config.toml
num_hidden_layers = 9
hidden_size = 160
num_attention_heads = 5
num_key_value_heads = 5
head_dim = 32
intermediate_size = 640
vocab_size = 1024
hidden_act = "gelu"
norm = "layernorm"
norm_place = "pre"
norm_eps = 1e-05
positions = "rope"
rope_theta = 4640.0
rope_fraction = 0.25
qk_norm = false
attn_scale = 0.177
bias = "all"
tie_word_embeddings = false
parallel_block = true
init = "uniform"
init_std_qkv = 0.0322
init_std_o = 0.0
init_std_up = 0.0322
init_std_down = 0.0
optimizer = "muon_variant"
learning_rate = 0.00897
lr_mult_up = 0.655
lr_head = 0.00933
max_grad_norm = 0.5
warmup_steps = 200
schedule = "cos"
final_lr_fraction = 0.1
batch_tokens = 32768
max_seq_len = 1024
doc_mask = true
train_tokens = 161400000
max_steps = 4926
dataset = "wikipedia_en"
Each number is 128 + 24 x the weight over its row's rms, rounded and kept within 0 to 255. Layers, rows and columns count from 0. Numbers have three digits each. The size before them is the row's rms in percent of the matrix's.

# layer 5 MLP down (transposed), 640x160, rms 0.0306, rows 85-180, columns 32-63
101:128108152172156134132129193157132142099105106140103133119120119113151091174122153114110095125118
100:138137130125103120101129135075166125096127148111100127099119133090129074132157131127076144178146
101:155160111125114134163117151114156104113089100139106172081167136111096087117171159113102143114161
097:130102120133154111142124168126098161095150103136140081143150106128138132093123100139154103111128
101:141175099134108116139146127110092168169142097133134149139134149187148133150116108127120105125127
096:129141124120151159130106191117110142091093147110131153108120119121137104077129145136100164148121
099:107130134123169111168127128131117140137142163133176127141151119134156091120147177096120102131119
101:101124131131125077114130144126159151067120118137094102124125103164115150090093110131133124192111
097:117101114130120126110123098120121101156134118117125126137114142090119129149125146126090121145129
107:126149160118131154118122143099113139136103110142100171125123167123073108105100095116120105119137
095:146128102143162125087129074134125117124125124124198139098119132130151098111141114098134098136118
095:138129110122132121123167143103126146153148127157122084105128190078162151083149133109139130138125
102:127142136153116097108100084115129109153139115115126130153123109208141128140147135129147125159148
093:130163138112172179106127144106100141123100122179123119181098118101122145093151099116148122143128
095:124148101159093105134144126141089142127132121117115136124149140140102120133169086139142103122114
109:174116077174127099118121143136163097137124168148169113117116160114142117128145090139166113136130
104:067090132130131145159107132092148141126142155133117134125114133166134078151168161084126129149116
100:170130086121101149144102124104132155152168139106150148101122128152130131137154112121164132148137
098:067135114089131093122116141136127097141150127154122102131068111154147115139121099162164129166136
092:128146107104144145172130126137202095149118091108090129127131142117129142103114138148140119113157
095:144143116130154121132149075117122139098152105156146131116138109139149124148123138111144115144098
093:119118080143104161135131175137140139131114111134156165093135084100160145125117139074154141115135
092:166110128103117128091163135137145101145113162112086128098114158158157115078119070116148099138152
096:102141139111068144127103117115161110100120145116155158083132142136158141111155160143129144149151
103:113137118117102119109122134118125130136087122124136116114113100149164121112157193105137136191111
098:135106126147123098156168074080135126153157156081160100116142138104138106130141156105116145105162
106:122082161139114148118133157082103119152107100109140156152101131143145126133142122101122128123134
092:094156142153117144131151173128134169128152154107121110137117083155113152157155090183124110166100
096:121119134107158052138158121115075134130108081144142094152141104132121134105119178154137152101139
101:122081100149120097139149137129078135132141080120152149127143139178127143143091119134105127161149
102:163126157127135144128147158141136123125084155119086140148085147146102110121123157131122145142103
107:113120110091122085135143146155118136105139116141156101109080097123142099133130178111107109114131
097:135116119100103161122162084129131115121172130140094097159136114112093152099146118162087143145112
095:121144136107134117129133132135112176084132133129137113125146126173209103146133133147155112152123
102:113126148093119146130140098087158073121132124117095156111167138130119092146144147110129124110161
100:145179133161166132152135159132088165151134118134155136152107086133154146136107148112152094133075
098:115115143155124119114142107123102137146110118148134157126161160110137122114157127148134168102136
096:133174091167133131148146152121156150144113136108155130113087134163066125135146132143096105134147
101:131150105108118151147157174080118108101106121108090146129147104147104111147155127177110115125130
112:092137123161108133126154144143168137126116098112148153088158157170139129111130125121092137114140
105:095110165149133109128119129098147089142081149133130095120167154169139107138157130137140113121117
106:121133120154097134132132110170109133137102095168124075084120162159138146127137141099132107141107
093:138119164195157128144128119145113130110123108106135110110081142134150129117157153156113166136150
097:108115076094158157140111125103135119106150107157132154114113112132138103123095115126128139118114
092:163123092124103128143160116143099128108143113178118094102151132146149095150155109146151131162145
103:154147091179115102175149096171143134172125082153135161119093090148098120162144084126153144123109
097:109156126146125148144158135117132121107084104145169111166130125108102118174173107103143119170146
095:098150158127130154124091120112142119129129180156117148124133119143137145157132149119165129122108
094:107119147169120122155157128145103150083134124142106139139128160095134115120109118110135091135161
098:142145090125128145143132150108140134109108109121079104138135122136141130125156169104124157131130
098:122172192168118099174125131141145156151132105144136123145120099122123155137148128147139140079090
101:116144123138138160152137178121156119077100131083164113106117108125131146141096130128132102148087
096:149130063131135096138145131149150145124138156148103158128147196118166123134138149090085142156132
105:140178105121147121123111086144096123130090125140141148158119112164156127136102097120154118113080
093:062116119102168129093100120135109154130156116131134131111130153111130093115121141120146133130119
099:156150145150092145088091078126131099146150097112112115140111104112107127140090119105125094090112
095:158138142156090153108118142078148118112127175144140100154135120129126120121115175148138102107098
100:097123100126148111102161132098125162115147133200159109098108168111113160165131169124158126105136
088:132141172116120124089094090116124102132130088165133135105122106118113085151123146103084164115139
089:118099141123135165131105102118128160108113119115144135103118141095161139146129128171118137105170
094:143092097077133108119145129109110094176159132163112120097142116175110109136140131127121109155113
096:134117115106095122152155158110160117178124115118088137117139159121133106140143126138115151149119
094:103161116105145169101138057136097126110137163128128143131153124129135135153143182118112133055124
110:150131134165127146109114129150146092119118129077151151112154127129099135162127120114109143160097
102:120132108127138177144117127141113099098167103109133155104075086136146127126114123137137121142170
102:179152157129150149112151151107165139182095119170146152166134102138117112094115132129068135107105
103:151173141122114166148132150142144124114136114145127100152129118104094118102149120113116111180170
100:135160146114139125137086131139124133115130153118158163161136111167105165125101158138158083080099
101:122088160138088158105141133138130119114141141143108121154177138140122125143098176148147130138137
094:170127099127096098092114116138132136097134129138161163168124116127128091129156111108103149186138
105:142114147169114140125115108094129086138081127183148164114136130154137114177155117093150098125143
105:106139133133137121144133113173099103128138190128123133125135095089144113174160144102141143176161
092:118117151087118091124099125144110144126099140147130102141097115115145143100126128126161102114191
108:139144152149131165077146128076113105111126118167127116130111143150131097136141123104086150124142
112:127129153126151100116160116104070149116136094075104155118150123156130174121131132117132174120120
095:134118089093088133107135149168139116152137159115138134153128094099124149107155101101163092137125
097:151116134138099120152143139128132100115140112159119167133104078108093107141105124163091104144114
102:125138117108149091169152139109134141119170153156137114154148165137141137071085134119154148138127
095:106130158084166116102125128104122132132134110139169134082163128124143094102133125111114146152106
107:105135131128117177100069125120141160105167144155118067146144088160096148130138147104123118123128
103:161113143155152144074149076127126131105159147111124150149098104100133149132097111125114098144126
104:162096120131139169134116076113146146155125117165111097137131087119139093111106168097164132110133
107:109201154115112128121118118106133139182137121091147104115132113116114149136120078113081158162144
103:166113104157112141118134089105107178140107146146114124122107144137132099112105118137144166096132
097:138168130144159111117114135117114146134126142058106172117125168123140120095136138142110119134132
108:149135121144111142156159131117114133141145127121159154089127087128162121092131105171114122189143
098:114167168104155139122127128136110099132142116146134130127133131121110091109102156113115110126094
104:174121075180114134152107135155169114159126148135102135142112098107125178160164136122138146078106
097:117164129138120102099114156099169141122082102146100144120114104125091117111095153167126107133125
097:117105147114137141105166149134101143126148162130123140138121142173122149140094144153168098146162
101:128147137124140122104099145133114146135137099119145098099173115184140119123094112112156133065108
100:125086114111136143151128153138082092122110108137136101107163087080083082104133112134123145152156
088:107118157127117128111127062124114133131140113119095101117117107144102134124107127157128146167156
096:074180168121121201117151127132105110131109106136110104136147158096118101129146152167137111134119
097:114103152147117122165120162116101123122114125182089149119069124103101131126118126154104103103093
103:130124121137135133130111127134129134109131147152129122130163132101124185104147152137128089130139
# layer 5 MLP up, 640x160, rms 0.0831, rows 86-181, columns 32-63
103:108167138152123143126161126159117100160160102143122152145099135145134122118151124124177169127101
101:136109130148165182117142092137135128100103162101095126129134173137164114113139138105131120125157
095:143124190120124130115144137083124167116123141130123155145106128155137108134119139084134161110158
095:143148127172149137102150083108197127110144123137114105097141115118064114154119151111199168150112
089:137098123102115086152110159097093136183155100121087140115142120104085120117145081143136110150115
097:134101122127174101101123140111146131168133124138119104129117122090162169165122142121141107173169
095:119098131135108162134139119112118100114148104121128090138142136112144105129188139135140095097134
095:133097122151127133094104120107098154110084146151080107102131126116175109143074117095138102143128
101:140102132129112120121134144123124101111085149106103129136098089195120130097120176125143155143122
100:129121118091094138147182117101135132115107149111074144136126128133078118134099127157099149114125
095:148112129183132086096110101152140128097133156151121135144110096113126112177121116176137085078147
097:134110117165135129110148127083120091123140158127163115154157133135087099134116167164089117140102
097:123130152117160092124058136129153113129120126105133111115152168140116173106074114117121162116070
095:130113137136120085110127169123141088156095156155158121144104168123152120125110172141085159153143
109:095128095153124134134130133141148076146158106072093109108113150084122125164187120130175102131089
108:153122130108157113130112092144099117136069134103094172194101134089148132087158160121163186125151
096:131095137161119115164137129119097139146141117102138135103076115123177153107162130162157159100152
103:174086135125156129118101156158144152108149115140173138136150125104106140098156155124111149101089
095:141118160144121158115154185136092101083127174148134159105111112078125109127106118136117126113107
097:120164139140086181107133151120123100146129132113131106117144125112112112139149115121156170149099
097:123110122086127139129152177115071164155145144128115115115088115110113196144112133106152080140085
093:076124107143126113153095133156152141141127092164137171094103117124115121178102126131130143139125
094:118099133141148109172168077140090130114123133150162154121148121125095154118096120133107132095152
099:110124143144137112141133120168132165121115126115133151125092131133146132110116092101113163137133
096:117143163108137188147089121151155134114121112125155109121135079146165129147137127131108120126078
103:149151109135131116128121135166160170095144140154107073090132105090103135159133151177125156098124
089:121118153142161110137155129067100117158092099110115116178166115134135095085081176082128102146154
097:115170108106132157140163119153081124135113152136192168105125163141188121128092102126099107126135
099:133156141122158121145134136137118152135121175131105126120102094128158131147108135091141128198103
108:067096087136111135115109139122092122142172092137186116118193116099135150131118158128122125102155
103:131134161133148122141144110103137129133121116115112144160156128084104131128096141167153125133159
104:097103117126147131120090138131121120181134125100146122116085146125158169137160161174120124159102
098:114108130141100132112126097121113086110164144125131098113145142092070118117111168110172165136148
105:133113089139128137099106141156078103136116125158161117124121167090111121120074096128101147176187
104:104145085094102111153105127152146149149092130089118094126113142129078095150124126130136145141171
101:139162090127138125116126104115134127074171164152136114099116094146170151141080122122122127087100
100:112129153152084091121137146150086148100165143178134134153141162110131108144132125134134094122149
097:132099143120142109158121071108136106157134119137129124132149120097145147081131110090094142113123
106:114112122117094154131127139174156132157126184092132128111127160125152128116095108112164128114127
106:118147107099112142123153085144133115129178145154138140127083115108127103101106121088138106117124
106:090116120139110145153094133129074143111086109125080149123164142133111173101090134138133128138091
086:123098115086134106106126171103091116117140097129138130174169130126138113138131113128161118125152
105:138160130131119124140167154163129127102063116122110134120107136111094108151104157161145143134125
090:116157141128114185136112117132103180153134159113125121131143152120113124094108140077164153142106
106:139132176141166157142114131101153161085126144122159134135139165122108125069125108152083094156096
093:101133123160108121120099152115079144156150103095119107143177129139114145129132162099151116094141
095:107127133094102113119125134129118160149099061157153150127079160142131099134149097112134119153082
093:154160122121146143091112138100100127162111134122111117109121089099136144126179126167146137102167
098:134176121114140089085104150149134131149102110146171148128147166120126144111099158160175128124112
104:072125126162193112125132123145130140094106140117121153117111158139129132161133107092162137142147
100:135131128156160135156114099081044157135169131117116121117136115156134121157136095103115127105136
104:093153165116130112070118127090157142142136100125125139084112095120143115099124219123176149125164
109:134159118155095148178085145123159079129151146114147122092121118078151133147142149102104140131123
096:084105152139118119083123147111134170130116114115158110137109182115150150137123108077116116167114
103:124105123116165148134113138135086115137133135100138138080125151155119167125171086174140164121125
095:140128124113131141154113140133120126132136093131134117107082127140098064104164077111139148132166
100:107114098109100121112124149119088109136139160121124118110145140106126099107102152110128125156146
092:142169132130177120119149099133145126104098126110137107158072120088152153119141098132126120111103
099:132153132158110101106150125108141072155133165126089132121103160133123093110112094129153136132096
101:128143153130122103140174080122127119096177056125141111127171100091102123137073114144113102103147
097:078158141154150136079086128130108136105144107157113134146089132129136121120119133151137168093169
095:110105145134117123099109143111131161119136158144082099157106109111130142164117119155137125151137
105:114112117132125118125132146085164113167123146148137153105134137138128089128157134135166163134107
099:130093122102151091188161141095121119162103121079152143122144131103106150127123140094127102119088
101:119120167137081152146125121128121116106115167125143153174122113118073154142119187124108143114099
108:123137125131162155154127137080181087125115108083149139106115147097137109170143119115142086125136
104:131154135135098137118140143106128150133178149118118145071121118102093092156128142172137181164139
096:125175143172135115122103142122171124113149117087121099126156107165115130144130116104073094110143
094:109132131115147145169117108189105151116121139090129122122122151131130112109142183141125133122081
108:109162125144136131118140133135131192161125147157135130107147163106136144141090121106146138105086
098:123113083137166108117146118144097093154121172119159118133121139095150145138113145056151116135094
084:102100114186128146168151149114145119132149157119143122132153149097134124116089144122086120141095
107:082112156113142122140155134102114151157162152117111142147168106127141161161135143104116134181116
109:153126108121121089115138131126122141097090123141121194113152134073119133131137135112138112162103
093:088163134154185122145125104083135194135146118178148140127136137101123130114127133168107116134103
095:139147115169124111139098123133107106118103160120109095081130132130149163141171108110154159121099
101:133107150133127151105132092131098108113087138158136126166139153165141121143102106160104113130174
095:139091105111142116155143147181111132158165087149104140173140092160098104128139175168116156124138
112:158137135144152102162129097120110177103132115135150119116114130136108115132084129140199141120081
101:129125132133130133072125110142165136135136138147186144114111136121154152081119175151160142105139
102:128106119135106139113124151184119155113115106094149160139120158139126087160122125126120078096144
100:145103151124123148141112162122134102135163111100096123179148143114166115106181134126118084112107
105:118105135118096151170120116152142122089119102148133095133111104175134128100128156119137088132109
104:112161164144134132130141158153097127133098119151110126130122158128099097135162102147105153161066
107:059133161096119105134141118158117099135126122183162128122113150135143108159120137138146138099119
098:145136124143119121158143117099117172139108107132127120090133138131112157148123159146117123092186
101:103116154121096117134139129119115140141102128100138085083181143107134111143134122145112127112120
097:126153151138131088139153128150136095116163148149177136113113137101112106173092100151095162095169
101:125105140114174142131142105108146121128122116114146133147129135108131131145149122092141147140105
099:054084143132076141108105091096111152137109157133089128137106162116109143135167101182106123088146
098:098123082129137153100149133163113144123139102132108094140167123138171071158158106142112133129127
090:151139140113109116106131111168102151144105117153147155131068143148155110131168116100130123084124
101:109144120124135113134142122106155126111139140141145104126130138114104113119127100104070144138142
100:123136150133150119125122128107151109166126114089133076108129114164179130119115168129093138130163
106:147131121162140172128115094123134115117139111118133129146125129132156153075101169113123072131120
103:112133135124104107125139108104124138144120154130062067099124146127079084108144144115151123132095